From a checkpoint of a small transformer trained on Wikipedia: vocabulary 2048.
Each number is 128 + 24 x the weight over its row's rms, rounded and kept within 0 to 255. Layers, rows and columns count from 0. The size above them is the row's rms in percent of the matrix's.

# layer 2 MLP down (transposed), 576x192, rms 0.0663, rows 318-352, columns 128-191
size [ 97  97  95  95  95 102 103 101 104 102  97 100  99  99 101  96 104 104 101 109 103  95  97  95 103 103  98  99 102 102 107  95 110 108 101]
[[ 90 114  89 132 110 116 148 119 118 126 143 145 153 115 150 115 109 157 115 137 146 140 150 158 126 104 147 150 134 133 136 105 158 124 125  96  91 111 129 103 148 108 109 130 115 128 131  94 140 144 118 137 121 103 106 116 178 106  88 116 123 119  54 117]
 [165 161 141  98 127 110 115 106 104 116 123 153 125  62 112 151 166 147 102 137 122 125 181 144 130 124 105 163  99 139 111 137 109 126  92 102 113 106 144 172 129 103 124 146 162 160  64 171 128 143 139  91 117 119 139 134 143 114 140 131 133 154 148  86]
 [153 122 131 130 129 121 104  85 140 176 167 145  81 193 137 122 116  96 119 153  93 163 106 109 135 148 158 131 128 127 188 156 133 116 122 157 137 101  94  91 138 174 168 163 120 132 130 111 118 109 139  91 142  93 126 132 123 126 133 143 149 125 109 147]
 [116 126  95 151 171 126 155 137 144 122 173  87 123  79 113 129 130 158 105 123 107 152  93 157  92 114 121 168  97 136 127 118 144 141 135 135 151 103 114 143 150 109  73 159 173 158 120 148 109 120  95 125 212  74 125 134 108 128 140  74 139 116 167 110]
 [102 154 172 123 166 107 174 149 138 108 130 114 127 155 104  96 149 141 137  74 126 101 124 169  76 147  75 117 102 124 122 142 143 172 155 128 107 125 140 103 147 136 115 130 158 155 123 133 113 150 116  64 131 130 132 142 135 143 151  89  98 112  98 169]
 [143 121  92 121 148 113 126 120 155 135  84 126 163 125 142 106 113 117 171 147 126 137  86 135 144 117 137 103 117  80 151 132 137 150 117 165 114 144  54 117 136 114 142 128 116 112 108 138 126 135  98 128 110 143 133 165 139 156 137 159 119 113 149 100]
 [119 189 130 130 141 113 125 165 121 147 109 128 108 110  99 167  94 179 139 126 140 163 115 138 140 134 164 115 161 110 162 100 119  76 123 115  88  59 116 144 131 150 145 138 135 109 121  97 132  99 110 163 125 111 136  96 144 120 154 112 139 145  65 127]
 [130  77 102 125 175 144 129 115 145 133 126 160 104 145 137 138 119 145  82 136 124 108 137 124 138 132  99 158 101 163 133 130 114 124 143  81  97 141 126 108 115 137 107 131 140 133 132 114 130 116 136 138 138 171 117 108 127 150 125 113 117 131 113  96]
 [126 129 144  84 106 142 156 141 123 101 143 137 151 127 131  76 127 106 116 112 132 156 104 113 145 122 180 127 136 118 141 123 111 128 124 119 126 114 119 134 130 112 168  95 103 133 134 160 134 108  94 104 104  86  99 119 126 146  81 186 117 123 126 113]
 [106 109  81  92 140 147  98 110 137 146 137 135 140 149  93 129 177 170 150 118 146  94 135 147 156 121  74 132 104 155 153 129  71 163 156 139 117 122 134 156 152 129 118 108 126 124 124 134 153  99 122  79 151 126 111 136 119 148 112 127 124 140 143 144]
 [132 150 135 151 140 125 139 149 157  98 123  94 148  84  97 159 174 102 119  92 117 112 121 113 118 132 144 124 130 110 125 119 159 150 101 119 122 149 103 168 166 155 110 150  95 146 132 157 127 137 165 141 141 136 143 150 105 103  78 139 104 147  76 117]
 [119 177 156 153 129 125 151 111 134 130 152 142  99 101  80 155 162 100 147  97 108 139 117 115 150  66 142 146 188 156 122 103 119 121 110 124 123 151 125 105 132 130 126  96 157 150 131 128 128 137 126  93 111 115 174  87 128 159 151 109  83 121 107 159]
 [139  89 163 144 150 125 149 137 114 114 138  83  86 113 147 117 128 112 141 153  97  97 142 153 138  93 104 167 124 105 140 110  88 143 129 177 114 110 110 113 123 108 174 153 114 164 135 150 107 142 125 107 177 132 166 114 142  99 153 115 107 115 170 136]
 [223 129  91 143  82 132 124 132  67 105 150 128 103 100 111 119 159 124 114 113 148 116 131 142 134 122 100 166 138 116 123 100  91 136 148 142 135 161  87 111 123 135 118 134 141 130  98 130 122 125 171 118 105  97 126 128 155 112 140 146 125 116 148 134]
 [151 148 103 110 136 110 170 161 151 133 140 111 142  93 118 142 200 133  87 120 131 137 152 154 108 128 133 125 113 146 150  78 131 129 136 131 167 114 148 100 125  90  98 128  82 144 147 109  68 128 161  78 141 115 115 123 122 122 118 109 149 117  84 136]
 [128 136 123 115 153  93 152  75 122 117 127 134 167 105 135 113 133 147 145  68 153 129 144 139  84 154 139 130  93 101 148 128 117 136 123 133 107 165  99 143  52 137 133 180 156 137  95 112 151 150 168 152 121 132 132 120 127 117 148 116 169 133 112 111]
 [141 148 112 141 116  49 144  84 121 131 165 140 171 126 105 101 153 138  91 113 100 136 107 128  76 128 126 123 110 103  95 138 157 125  88 125 121 151 105  91 140 142 104  98 115 116 139 140 135 138 125  97 145 125  89 136 148 150  81 150 123 132 131 110]
 [126 105 148 157 105 138 119 119 130 111 162 112 110 117 130 143 160 106 118 127 153 128  88 120 101 155 121  73 133 126 109 107 126 136 162 137 113 134  96 139 135 116 134 121 146 129 116 111 121  91 121 114 132 147 104 111  92 157 109 153 119 159 107 158]
 [158  56 149 138 137 134 101 130 136 165 134 171 166 157 119 115 163 136 123 125 103 121 125 120 135  86  79 128 104 148 169  80 140 140 170 156 140 125 147 144 116 150 133 117 138 114 132 101 118 134 133 157 134 114 132 121 112 145 121 156 138 127 161 139]
 [ 99 141 149 115  75 124 141 145 140 109 127 129 132 136 130 130 152 154 123 124 132 143 126 153 137 114  83 123 110 136 115 130 139 139 108 130 103 128  99  99  83  99 122 110 108 122 122 145 118 165 108 116 160  80 117 113 104 108 125  98 134 105 118 115]
 [160 105 143 151 141 168  77 138 140 109 106 114 118 143 146 143 112 139 160 184 109 148 132 116  92 135 117  96 152 180 107 130 156  97 126 136 139 166 106 138 152 151 162 136  91 117 145 114 158 113 136  80 171 115 114 123 159 105 133 101 133 107 112 114]
 [129 116 120  60 155  83 148 110 142 108 156 113 157 136 147 156  77 136 158 131 139 150 118 140 164 128 103 148 136 134 149 125 131  95 133 115 128 137 129 155 130 139  78 138 142 107 112 113 160 154  80 133 117 146 145 129 111 120 119  96 153 140 132  90]
 [122 110 106 139 100 139 175 121  93 150 119 158 169 112 165 139 173 145 155 112 142 166  93 167 132 142 144 120 100 173 119 133 127 110 124 153 122 133  88  87 107 122 129 132 133  91  57 182 125 168 121 128 126 121  89 161 183 127 117 123 168 162 142 142]
 [106 104 110  89  93 141 117 124 173 151  66 154 141  91 114 117 171 108 127 141 143 111 135 166 143 103 132 165  96 129 162 118 104 111  96 153 130 165  95 167 119 155 146 126 121 130 135 134 104 125 142 152 123 118 150 125 122  76 148 163 123 151 135 115]
 [160 159  99 122 140 118 109 139 133 147 122 121 129 117 126 126 126 146 131 124  77 124 122 135  90 139 105  52 112 130 118 130 119 146 115 178 127 113 138 145 130 131 157 106 103  94 136 114 134 134 111  81  99 153 167 113 123 117 125 150 107 147 136 122]
 [ 95 122 158 118 116 157 121  91  70 103 101 116 144 116 107 157 133  98 143 137  87 149 145 109 146 135 125 124 128 170 141 126  93 126 107 123 103 146 123  90 118 101 156 142 106 159 110  97 150 118 120 134  84 105 130  97 120 124 160 148 156 141 161 120]
 [ 84 145 179 150 139 144 157 110 122 105 148  82 122 137 124 138 161 150 125 114 147 109 138 134 133 140 113 113 145 146 131 129  94 111 132 142  84 104 153 118 113 137 158 160 100 114 168 139 105 153  72 165 108  92 124 109 128 115 155 127 123 109 100 155]
 [157 102 125 106 140 152 136 107 143 121 113 162 152 124 154 124 161 114  93 148 119 124 135 124 163  71 145  99 143 104  79 147 152 123 166 101 125 119 145 132  98 160 105 120 138 115 160 141 133 120 103 120 177 102 165 113 138 115 112 159 127 148 108 118]
 [141 132 131 107 118 136 105 102 128 117 142  91 112 162 140 162 108  93 149  91 117 124 143  99 125 126 232 147 168 152 121 136  88 103 173 124 127 111 116 134 128  81 167 125 143 129 146 157 125 129 163 130 111 122 145  73 143 147 167 140 111 107 113 113]
 [ 98 146 128 121 131 133 182  94 106 108 156 143 103 114 141 126 122 111 158  94 101 155 111 100 139 103 148 144 117 118 122 126 117 160 159 164 152  92 161  94 174 127 114 128 151 127 123 136 133 139 106 113 111  81 100 104 129  71 123 119  83 114 141 161]
 [144 123 121 136 100 148 119 174 125 106 147 146 129 154 172 141 146 127 122 120 138 110 114 130 138 123 131 127  90 101 126 155 122 152 108 124 146 127 122 115 120 117 155 155 180 160  81 114 134 155 160  91 167 120 167 182 143 134 131 107 115 122  99 115]
 [101 116 137 127 141  91 142 175  95 138 178 124 158 141 117 129 124 142 115 175 150 154 114 132 101 135 118 130 131 136  86 130 138 153 155  88  82 130 136 152 128 145 162 121  97 133 140 133 176 165 105 142 123 120 122 133 116 115 137  67 140 102 100 146]
 [136 135 127 128 156 168 116 103 116  65 128 144 115 123 146 143 175 129 133 155 112 124 124  81 176 125 145 144 120 153 137 135 130 156  71 145 153 132 123 107  90 149 146 124 106 133  95 129  77  83 145 142 129 141 133 115 122 137 150 128 138 123 144 124]
 [144 112  82 109 139 132  95  85 130 126 143 129 121 165 154 123 128  96 110  88 143 151 118  97 121  99 146 164 116 149 200  85 171 112 131 130 117 169 145 134 138 162 125 164 145  87 127  98  98 120 121 122 129  97 114 152 151 173 120 107 145 102 104 167]
 [146 117  99 170 112  91 123 138 142 158 146 135 163 111 134 119 132 101 115 144 143 152 136 119 103 135 108 204 105 148 107 108 148 102 137 102 112 146 122 146 106 150 133 123 152 127 144 139 140 112 136 148 156 119 128 156 104 160 123 100 140 143  98 151]]
# layer 2 MLP gate, 576x192, rms 0.0674, rows 319-353, columns 128-191
size [104  99 104  94  98 112 106  97 105 101  99 103 103  95  90 101  99 104  94  89  96 104  98 115  96 100 100 106 103 104 104 102 104  97  93]
[[150 142 154 112 155 145 116 150 126 102 103 112 156 106 115 160 118  91 131 153 132 111 156 164 105 149 150  92 123  85 133 169 157 141 132  97 126 125 151 122 100 137  91 168 157 178 146 137 114  99 130 119 132 159  97 122 129  92 108 117 171 118  92  75]
 [184 158 119  95 114  98 151 121 135 115 136  78  93 119 146 122 199 118 155 158 115 135  92  97 111 100  96 142  95  98  89  95  71 116 121 158 124 141 153 148 101 120 121 123 136 110 102 138 111 146 138 135 158 174 105 136 132 169 111 125 107 132 165 131]
 [122 139  95 128 124 125 169 106 148 102 136 125 123 153 130 131 153 128 149 134 108 140 119 172 145 128 142 100 146  96  98 103 157 117 123 120 103 108 128  80 100 103 131 124 166  81 108 145 124  93 115 156 173 132 123 142 146 122 109 117  91 120 152 142]
 [151 144 180 134 101 133 156 113 141  99 131 103 146 161 136 131 126 183 112 122 145 169 138 137  97 114 141  99 140 159 134 115 146 126 175 131 149 141 131 131 105  99 125 140 130 134  85 139 108 148 109 139 129 164  97 106 106 167 149 160  74 151 112 138]
 [ 78 152 124 134 109 138 122 114 144 126  85 151 126 130 125 121 154 110 163 110 136  84  90 163 118 109  94  87 140  86 134 144 100 138 118 116 112 102  70 123 131 145 145 122 157 104 107 142 105 147 144 112 115 106 181 146 128 112 172 139 123 141 117 150]
 [149 139 108 138 119 176 134 122  95 116 133  99 120 153 170 111 124  88 147  94 159 156 105 123 129 161 120 114 143 151 116 102 120 110 140 126 108 124 114 122 152 180 107 108 121 130 192 112 125 131 123 112 184  93 111 104 129 146 148 131 129 125 157 189]
 [ 91 144 166 114 178 136 117 154 127  96 135 137 114 114 138 162 118 142 112 165 126 107 152 152 152 117 127 141 106 143 138  82  97 112 130  46 140 142 107 109  76 133 119 154 131 152 121 127 137 158 133 143 134 134 121 131  71 155  73 134  73 169 152 100]
 [154 152  95 162 127 144 129 148 165 122 139 150 161  89 137  99 123 133 134 142 175 167 128 142  91 114 115 163 145 147  87 122  67 148 165 112 116 125 120  78 124 118 140 102 164 145 126 145 135 125 111 123 127 158 140 135  84  99 100 122 165 110  90 151]
 [ 89 118  73 122 127 112 125 161 138 153 123 155 139 134  97  99 183 121 116 141 121 151 130 141 148 103 154 127 112  94 109 161 125 138 133 145  98 199 168 205 123 102 182 136 111 160  94 153 112 105 145 157 110 150 151 106  83 107 124 147 119 110 108 131]
 [112 100 118 113 160 130 172 120 125 115 135 104 117 107 164 121 109  99 124 107 135 116 149 116 102 121 161 110 142 118 163 118 176 120 118 186 104 155 128 126 128 136 127 105 112 139 119 157 153 116 105 110 119 130 133  97 114 138 181  99 150 118 117  52]
 [155  59 116 110 143  84 116  81 118 126 150 111 126 112 157 154 122 154  96 131 165 160 119 116  86 119 142  90 123 113 148  95 153 103 128 165 161  85 151  83  84 151 113 156 128 174 123 112 155 105 145 106 132 134 128 129 112 133 125 141 113 104 115 138]
 [181 147 136 121 108 127 139 124  91 134 136  79 161 128 171 137 106 130 163 139 162 113 152 165  98 102 172  99 127  88 166 109 160 158 129 134  75 164 120 141 122 128 164  90 120 133 121 110 135 160 118 142 174  85 172 138 138 139 121 149  84 134 130 156]
 [117 114 109 171 139 157 131 120 106 148 118 159 104 163 115 167 115 154 181  96 124 171 119 111  78 134 133 150 119 152 125 113 109 154 105  93 127 136 146 132 134 181 119 131 148  90  96 155 111 138 123 113 143 160 128 125  77 117 108 104 117 131 144 109]
 [126 137  69 118 122 105 139 100 129 125 134 116 101 131 123  79 143 122 116 147 122 133 110 155  99 119  76 171 103 152 153 163 151 152 145 119 118 162 117 150 143 156 133 119 178 133 126 109 114 124 144 132 103 120 123 161 153  92 121 116 131 131 131 137]
 [158 156  99 164 113 182 100 114 157 181 141 107 128 106 170 147 102 110 118  94 130 151  74 116 128 134 115 141 148 105 157 100 158 107 142  87  95 123 124 146 141  93 150 154  90 102 148 121 106 121 127  85 124 135 172 152 144 112 141 131  69 138 142 107]
 [136 117 129 167  95 122 141  68 139 127 114 160 112 181  95 102 126 121 135 194 123 108 130 131 161 119 152 152  95 143 121 128 145  86 147 112  63 151 119 137 109 199 120 106 143  89 133 122 130 146 153 127 134 126 125 135 138  77  88 110 131 151 176 113]
 [145 130 157  96 165 102 135 118  99 166 114 137 137 146 119 102 125 127 118  90 137 133 149 155 127 120 124 149 132 118 138 116 148 139  90 114 180 122 146 126 112 164 118 118  79 137  95 162 123 109 122 149 127 112 128 161 147  82 170 115 121 150 100  91]
 [135  81  90 163 163 119 115 144 164 128 145 134 108  83 166 134 141  64 133 138 135  93 127 106 113  97 121 156 146 148 134 171  95 101 156 129 136 141 137  89  73 145 124 143 137 134 135 176  87 111 142 106 138 140 181 115 119 132 117  87 137 115 127  91]
 [115 125 162 143 112 150 124 134 125 153 168 107 116 125  89 134 140 118 116 107 136 125 151 124 175 162  98 130 163  81 143 125 122 145 170 133  95 126 110 126  90 134 130 137 139 151 137 192 105 131  86 117 127 126  78 129  79  91 144 132 131 124 146 103]
 [118  88  91 142 121 118 103 132 124 149 143 138 126 142 135 157 129 176 117 118 102 157 173 126  94 140 158 112 115 125  95 159 106 128 131 164 105  64 133 169 134 116 152 102  97 129 131 123 115  74 158 104 108 172 135 111  89 144 119 129 130 150  92 127]
 [145 138  83  94 106 124 136 165 122 141 144 128 150  73 133 155  71  70 132 116 159 111 100 148 126 102 102  93 125 104 135 143 121 156 157 137 117 117 101 144 102 107 108  68  93 112 136 140 129 108 105 126 129 113  90 115  82 131 107 159 117 155  80 131]
 [118 149 120 130 140 112 111 174 145 116 103  96 151 109 108 123  60 105 119 106  82 130 113 132 119 114 108 167 176 119 119 139 144  97 122 176 126 113 121 149 143 124 139 167 129 155 128 138 106  88 172 124 116 121 146 121 132 114 133  92  99 107 130  98]
 [135 107 156 153  98 126 118  84 132 116 169 138 106 166 159 144 113 112 117 117 160 155 152 137 123 153 122 101 138 128 116 167 116 126 156  99 154 138 162 127 137 144  93 110 113 107  96  98 139 126 118 163 131 122 102 123  89 150 128 110 162 147  55 101]
 [138 104 159 139 130 140  88 144 151 111 189 130 114 104 110 171 137 130 137 118 183 127 193 125 127 156 144 151 113 175 170  85 102  92 142 106 131 172 152 105 120  86 126 119 109 131 114 134 113 119 162 140 101 119 104 196 124 139 124 131 120  84 163 122]
 [149 135 158 141 127  98 129 107 145 114 142 136  81 151 153 155 180 187 191  96  91  99 121  94 121 111  96 144 157 128 144 125 142 121 119 160 153 154 160 117 123 114  82  93 137 131 106 145  99 116 134  92 118 113 161 117  83 101 138 124 106  88 106 102]
 [142  73 102 107 130 147 144 145 139 105 101 153 147 102 105 124  93 118 103 128 127 166 114 108 105 111 114 111 102  83 112 141 147 181 159 124 141 154 150  79 139 121 105 120 146  99  93  89 117 131 166  73 181 158 109 103 165 135 126 120 109 141 124 115]
 [114 125 126 144 106 125 137 146 100 117 138 148 139 101 115 175  72  89 129 122 138 138 169 128 101 165 106 130  98 133  97  97 138 138 110 145 130 131 129 122 122  99 120 118 138 162 131 154 110  93 120 155 122 157 142 143 130 118 158 102 150 134  94 109]
 [127 162 138 153 122 104 143 181 113 169 123  98 165  96 153 155 144 133 134 143 150 144 126 144 119 130 131 149 117 121 153 105 128  83 127 164 111 129 150  99 178 101 135 144 124 111 142 162 133 143 140 103 147 134 101 117 133 128 131 103 144 109 126 118]
 [164 101 154 126 152  87  93 122 111 121 129 102 123 165 124 147 158 158 119 146 116 110 196 144 130 126 111 107 125 118 102  95 125 130 137 149 133 120 116 140 101 151 163 164 154 105 164 150 115 122 116 125 128 144 146 115 119 103 106 138 111 163 137 115]
 [136 119 104 164  85 129  85 118 131 150 155 122 119 144 130 106 130 144 155 151 125 149 137 155 125 130 137 120 145  70 127 161 130 140  95 148 105 118 122 112  91 109 144 135 117 126 103  88 105 111 156  87 110 177 147 117 146  96  83 105 175  96 135 108]
 [132 120 111 125 135 164 124 118 153  98 101 143 157  87 105 104 134 171 134 118 153 135 126 121 100 157 155 142 131 146 149 133 120 118 178 132  81 157 113 109 137 156 144 120  99 151 113 169 137 126 102 168 141 145 122 105 167 117  99  92  91 123 124 113]
 [ 91 135 140  81  92 151 104 146 131 139 107 132  89 102 135 133 127 131 120 129 120  90 116 120 106 111 106 138 169 111 164 141 143 134 175 134 117 110 139 131 131  99 119 122 177 160 164  77 106 123 162 117 177 140 167  92  98  91 100 111 102 136  86 128]
 [125 143 169 104  85 102 121  99 123 159 142 144 125 118 132 150 153 122 129 116  72 125 118 139 151 105 144 146  98 122  92 130 189 152 138 150 146 121 151 128 101 156 120 121 107 152 116  87 134 141 117 117 136 166 124 119 122 140 134  92 105 113 152 129]
 [132 166 124 156 144  89  95 139 117 161 139 139 162 122 113 131 117 133 127 185 169 107  92  62 139 122 123 183  99 133 146 142  93  85 135 112 135 146 100 108 132 125 170 164 116  97 116  94 118 163 124 130 118 113 103 107 111 148 116 100 147 151 121 162]
 [121  73 143 105 129 106 117 114 116 154 162 182 133 167 142 108 112 116 146 129 154 140 111  98 108 137 118 132 110 116 145  88  74 103 147 121 118 114 103 121  87 153 113 160 130 112 160 163 147 167 105 159 102 110 134 111 120 156 129 152  92 175 141 170]]
# layer 2 MLP up, 576x192, rms 0.0652, rows 319-353, columns 128-191
size [ 99  99 101  91 101 106 104  94 103 105 102 100 102 103  86  99  96 107  99  97  98  98  95 114 100  91  94 103 104 107 102 101  96  97  96]
[[148 118 137  92 137 143 103 109  82 164 116 115 134  90 135 134 156  69 130 154 119 155 136 142  97 117  82 165 146 128 101  83  96 145 110 102  99 152  95 101 179 115 112 118  84 135 146 124 120 150 128 121 152 125 100 134 113 129 137 134 100  64 142 139]
 [131  86  82 149 101 142 149 140 105 122  94  98 103 143 160 125 126 112 155 141 112 102 156  66 158 136 151 161 104 126 136 148  85 119 118 134 137 107 179  87 135 108 130  91 111 143 132 159 143 127 117 102 127 119 128  72 131 121 109 131 104 147 145 119]
 [138 107 111  87 116 162 101 152 130 139 153 136 126 135 106 103 122 148 160 131 155 108 130  88 163 123 149 154 120 118 137 110 133 119 139 123 131 178 130 106 170 146 132  87 170 124 177 135 108 151 172 138 131 119 113 119 160 112 116 139 140 125 128 101]
 [127 100 145 112 139 104 179 147 151 121 121 156 107 154 144 120 123 141 137 131  99 125 125 144 119 124 124 128 106 152 114 172  89 160 108 143 104 116  95 112 153 137  68 164  83 100 149 118 144 119 155  99 166 107 129  92 154 149 134 172 119 148 155  94]
 [189 117 116 146 142 112 149 104  99 135 126 115 145 140 156 100 121 111 105 101 129 132 153 158 116 132 155 116 137 152 135 162 155 161  94 165 183 120 151 138 129 178 125 154 132 139 139 156 109  75 148  85 124  96  92 124 139 138 125  97 138  90 113  85]
 [113 128 133 137 119 196 162 111 107 109 162 120 159 131 153 113 113 112 155 108 116 129 115  95 119 134 138 113 180 110 156 119 146 133 132 109 109 144 130 117 149 114 166 168 131 135 127 173 120  65 170 103 135 102 124 137 112 141 135 121 100 101 122 155]
 [120 130 142 154 117  73 132 183 113 145  85 145 150 131 129 174 140 139 130 159 110  97 139 134 137 125 147 171  88 131  94 161 123 127 105 102 174 129 162 120 106 130 140 134 125 136 131 134 106 116 125 135 110 111 149 126 127 111 130 128 155  92 146 164]
 [133 142 152 143 162 134 178 165  92 145 104 168 157 116 152 161 136 134 165 128 158 143 145  71 145 138 147 129 144 129  99 112 117 127 143 124 131 124 131 148  82 118 177 179 131 143 125 101 138 132 114  95 103 126 138 114 126 136 116 123 154 136 111 124]
 [149 182  80 186 128 133 109 152 145 135 141 138 127 128 109  87 111 129 113 115 156 132 127 137 129 144  86 151 133  84 130 144 102 106 139 125 113 128 114 154 169 168 158  85 142 124 119 140 149 159 143 104  79 113 107 146 162 119  79 112 119 107  95 134]
 [128 169 112 138 114 122 137 107 104 117 148 118 129 116 123 152 134 123 114 143 135 149 110 160 123 168 142 125 105 103 153 104 116 135 142 161 138 101  78 119 100 101 178 119 123 140 162 122 115 171 132 161  80 127  96 101 135 123 177 119 142 130 128 141]
 [154 124 113  98 111 147 114 149 119 132 109 132 132 163 112 166 161 160 140 120 118 103  70  98 127 118 138 152 124 153  91 150 116  50 130 145 104 159  77 139 143  96 169 115  83 117 130  95 148 110 140 126 139 149 101 126 137 105 137 128 135 114 178  98]
 [119 118 140 124  76 129 136 118 154 117 150 135 124 147 104 149 131  89 126 113 128 138 136  98 136 112 140 138 136 150 125 158 147 117  90 112 184 116 107 139 130 131 131 153 119 179 135 112 151 144 169 137 141 102  91  85 127 154 156 126 170 159 134 119]
 [ 99 140 125 146 111 158 152 154 144 127 127 138 156 149 116 148  85 174 134 100  97 108 163 114  68 137 102 162 101 136  67 163 137 153 149 102 110 105 125 109 142 140 111 157 101 132 128 156 108  99 127 158 136 158 145 136 120  89 100 138 153 146  97 115]
 [116 123 105 149 124 127 152 175 163 169 132 138 117 164 124 134 134 139 150 108  58 145 114 134 135 123 135 159 135 135 134 100 115 139 119 102 142 105 125 142 136 137 121 102 142 147 159 112 111 104 143 119 134  99  89 114 156 131 108 108 101 155 161 160]
 [139 116 116 165 142 119 132 149 147 137 131 145 132 101 143 134 122 159 143 128 116 160 115  84 104 135 121 143  74 144 148 137 105 138 106 168 152  62 122 105 135 105 138 181 155 158  97 135 105 132 113  98 146 148  95 137 128  99 130 129 180  96 148 134]
 [179 127 109 113 138  98  95 129  85 173 136 108 127 141 108 136 115 114 113 137 157 133 141 129 132  82 150 120 131 124 105 118 108 121 125 135 131 130 115 113 108  98 142  88 146  85 163 110  91 154 149 102 147 145 131 101 169 144 111 136 143 129 117 148]
 [114 127 131 154 125 150 144 164 109 114 136 123 131 131 167 177 147 135 140 151  96 127 118 135 144 102 117 156 131 122 122 134 111 171 138 151 103  87 130 113 142 180  94 136 117 159 116 148 148 138 116 150 108 107 104 129  95 122 129 117 147 117 133 100]
 [ 82 142 154 123  99 100 115 115  99 127 172 106 110 129  99 115 150 117 103 115 156 125 143 162 153 109 156 148 113 154 142 166 110 137 127 106 111 100 107  79 114  99 104 122 117 133  99 125  83 127 131 108 192 141  98 125  97 128 111 114 171 110 124 138]
 [159 118 108 110  78 144  88 144 133 139 129 122 121 141 145 136 124 125 137 152 105 113 121 134 143 167  87 116 120 170  92 127 133 133 104 130 123 140 109 103 150  86 111 157  94 138 188 130 143 126 169 131 138  71 146 144 127 124 102 121 113 111  89 159]
 [115 167 181 145 120 130 128 124 131 109  90 106 127  80 157 153 144 150 171 164 120 148 114 137  79 150 106 106 117 172 153 123 151 137 152 132 110 139 152 120 157 109 136 116  71 123 171 162 137  84 160 112 158 122 113 134 156 145 138  98 134 107 102 111]
 [127 119 153 142 138 126 170 121 146  89 130 161 115 179 127  95 160 163  92 129 126 123 118 124  76 158 131 166 132 152 123 130 148 132 150 102 162 146 184  99 120 148 132 169 135 142 135 111 147 110 149 138 137 142 162 115 156 117 154 115 119 121 127 132]
 [128 132 156 133  82 115 168 192 123 129 108 147 177  99 120 151 112 155 151 169 146 104 158 119 141 117 154 144 166 139 110  93 127 125 106 159 185 169 156  84 100 120  93 148 130 165 126 117  94 163 134 137 106 142  86 155 143 134  96 124 106  98 149 101]
 [159 158  99 120 142 168 148 145 121 136 159 136 135 160  96 187  71 131 104 143 110 119 121 107 125 146 114 143 149 128 107 140 103 107 155 106 150 104 135 151 111 165 118 107 163 114 134 144 133 175 162 113  99 150 145 153 126 193 135 121 115 112 141 104]
 [111 125 113 134 105 129 142 118 162  64 109 124 150 132 134  93 131 155 165 137 127 152 140 139 101  79 114 116 149 117 140 149 113 139 144 165 110 135 118 129 138 114 110 155 131 135 142 133 119  99 131 101 144 148 111  83 124 127 131 104 158  90  86  96]
 [143 102 129  87 118 132 120 126 136 116  94  98  93 149 194 110 147 144 137 126 142 105 150 118 127  82 115 145 127 132 110 148 120 126 165 109 125 144 149 137 154 138 166 119 102 140 123 131 158 105 143 124 134 185 126  95 129 103 127 132 110 157 131 129]
 [123  96 133  71 135 110 158 187 113 156 125 154 143  62 107 135 129 136 148  92 160 117 139 133 155 121 130 158 112 161 139 147 130 177 125 110 112 118 113 114 140 123 135 114 126 106 160 140 103 141 151  93 139 129 112  90 161 126 167  97 144 156 106 169]
 [102 101 135 165 152 128 127 144 153 151 151 137 153 131 116 115 122 119 118 101  85 103 144 162  92 196 116 128 120 113  87 125  76 122 158 173 150 142 164 113  72  83  97 141 129 146 158 108 123 116 137 142 137 147 157 100 165 105 170 142 102 143 105 162]
 [144 137  91 156 127 111 141 171 132 192 135 165 153 130 109 141 146 102 106 139 128 166 152 115 118 164 129 132 153 135 120 101 158 162 158 115 133  70 114 128  99 118 112 118 121 131 137 123 120 116 127 127 116 113 137 156 129 160 131 149 140  99 112  88]
 [129  85 129  87 161 136 161 121 121 127 183 126 156 125 132 136 145 124 149 120  93 124 123 124 161 118 133 105 135 108 130 120 110 143 110  97 110 155 112 104 166 174 158 142 111  84 155 109 112 155 107 134 124 154 183 113 145  92 128 168 161 111 162 128]
 [125 109 145 156 111 120 128 141 207 103 134 120 156 131 110 109 143  91 144 120 129 137 134 152 139 128 133 113 166 141 148 132 124 151 112 128 162 142 153 120 143 136 141 148 124 180 141 112 111 115  93 119 109 143 143 128 153 129 142 110 138  93 128 178]
 [112 150  97 102  96 101 102 102 117 122 127  96  71 165 147 112 139 134 131  75 143 137 108 153 130  89 100 117 142  91 143 140 116  92 121 116 106 117 132 118 121 134 159 133  98 154 124 117  96 180  98 125 125 133 160 122 112 131 120 109 111 128  84 126]
 [118 106 126 133 148 124 114 110 116 144 165 110 144 137 140 135 153 118 187 101 146 129 145 152 156 125 110 133 128 109  97 166 123 112 119 118 133 131 144 118 136 141 135 168 145 142 170 151  83 101 138  97 111 119 149 108 157 130 111 123  62 125 139  74]
 [139 163 113 111 134 158 116 115 163 108 149 147  69 109 140 158 153 130 144  97 113 164 139 109 116 141 138 167 102 130 101 133 144  99  90 140 148 129  73  97 151 169  73 133 108 157 130 134 153 128 128 114 122  90 123 136 130 114 136  88 145 113 118 149]
 [109 151 138 125 106 136 159 102 120 134 142 128 134 138 130 154 122 136 146  73  76 137 119 136 150 128 112 103 126 107  94 162 125 132 131 119 128 150 151 144  69 125 138 169  61 122 190 117  98  64 121 133 102 129 152 166 103  95 139  99 148 148 143 124]
 [148  89 153  96 150 146 126 116 124 142 175 129 150 139 112 141 158 144 164 109 148 153 136 127 135 127 136 117 145  73 122  92 154 105 136 132 120 114 173 130 106 127  87 154 106 107 173 144 147 129  79 131 118 122 149 104 151  88 128 109 147 139 155  98]]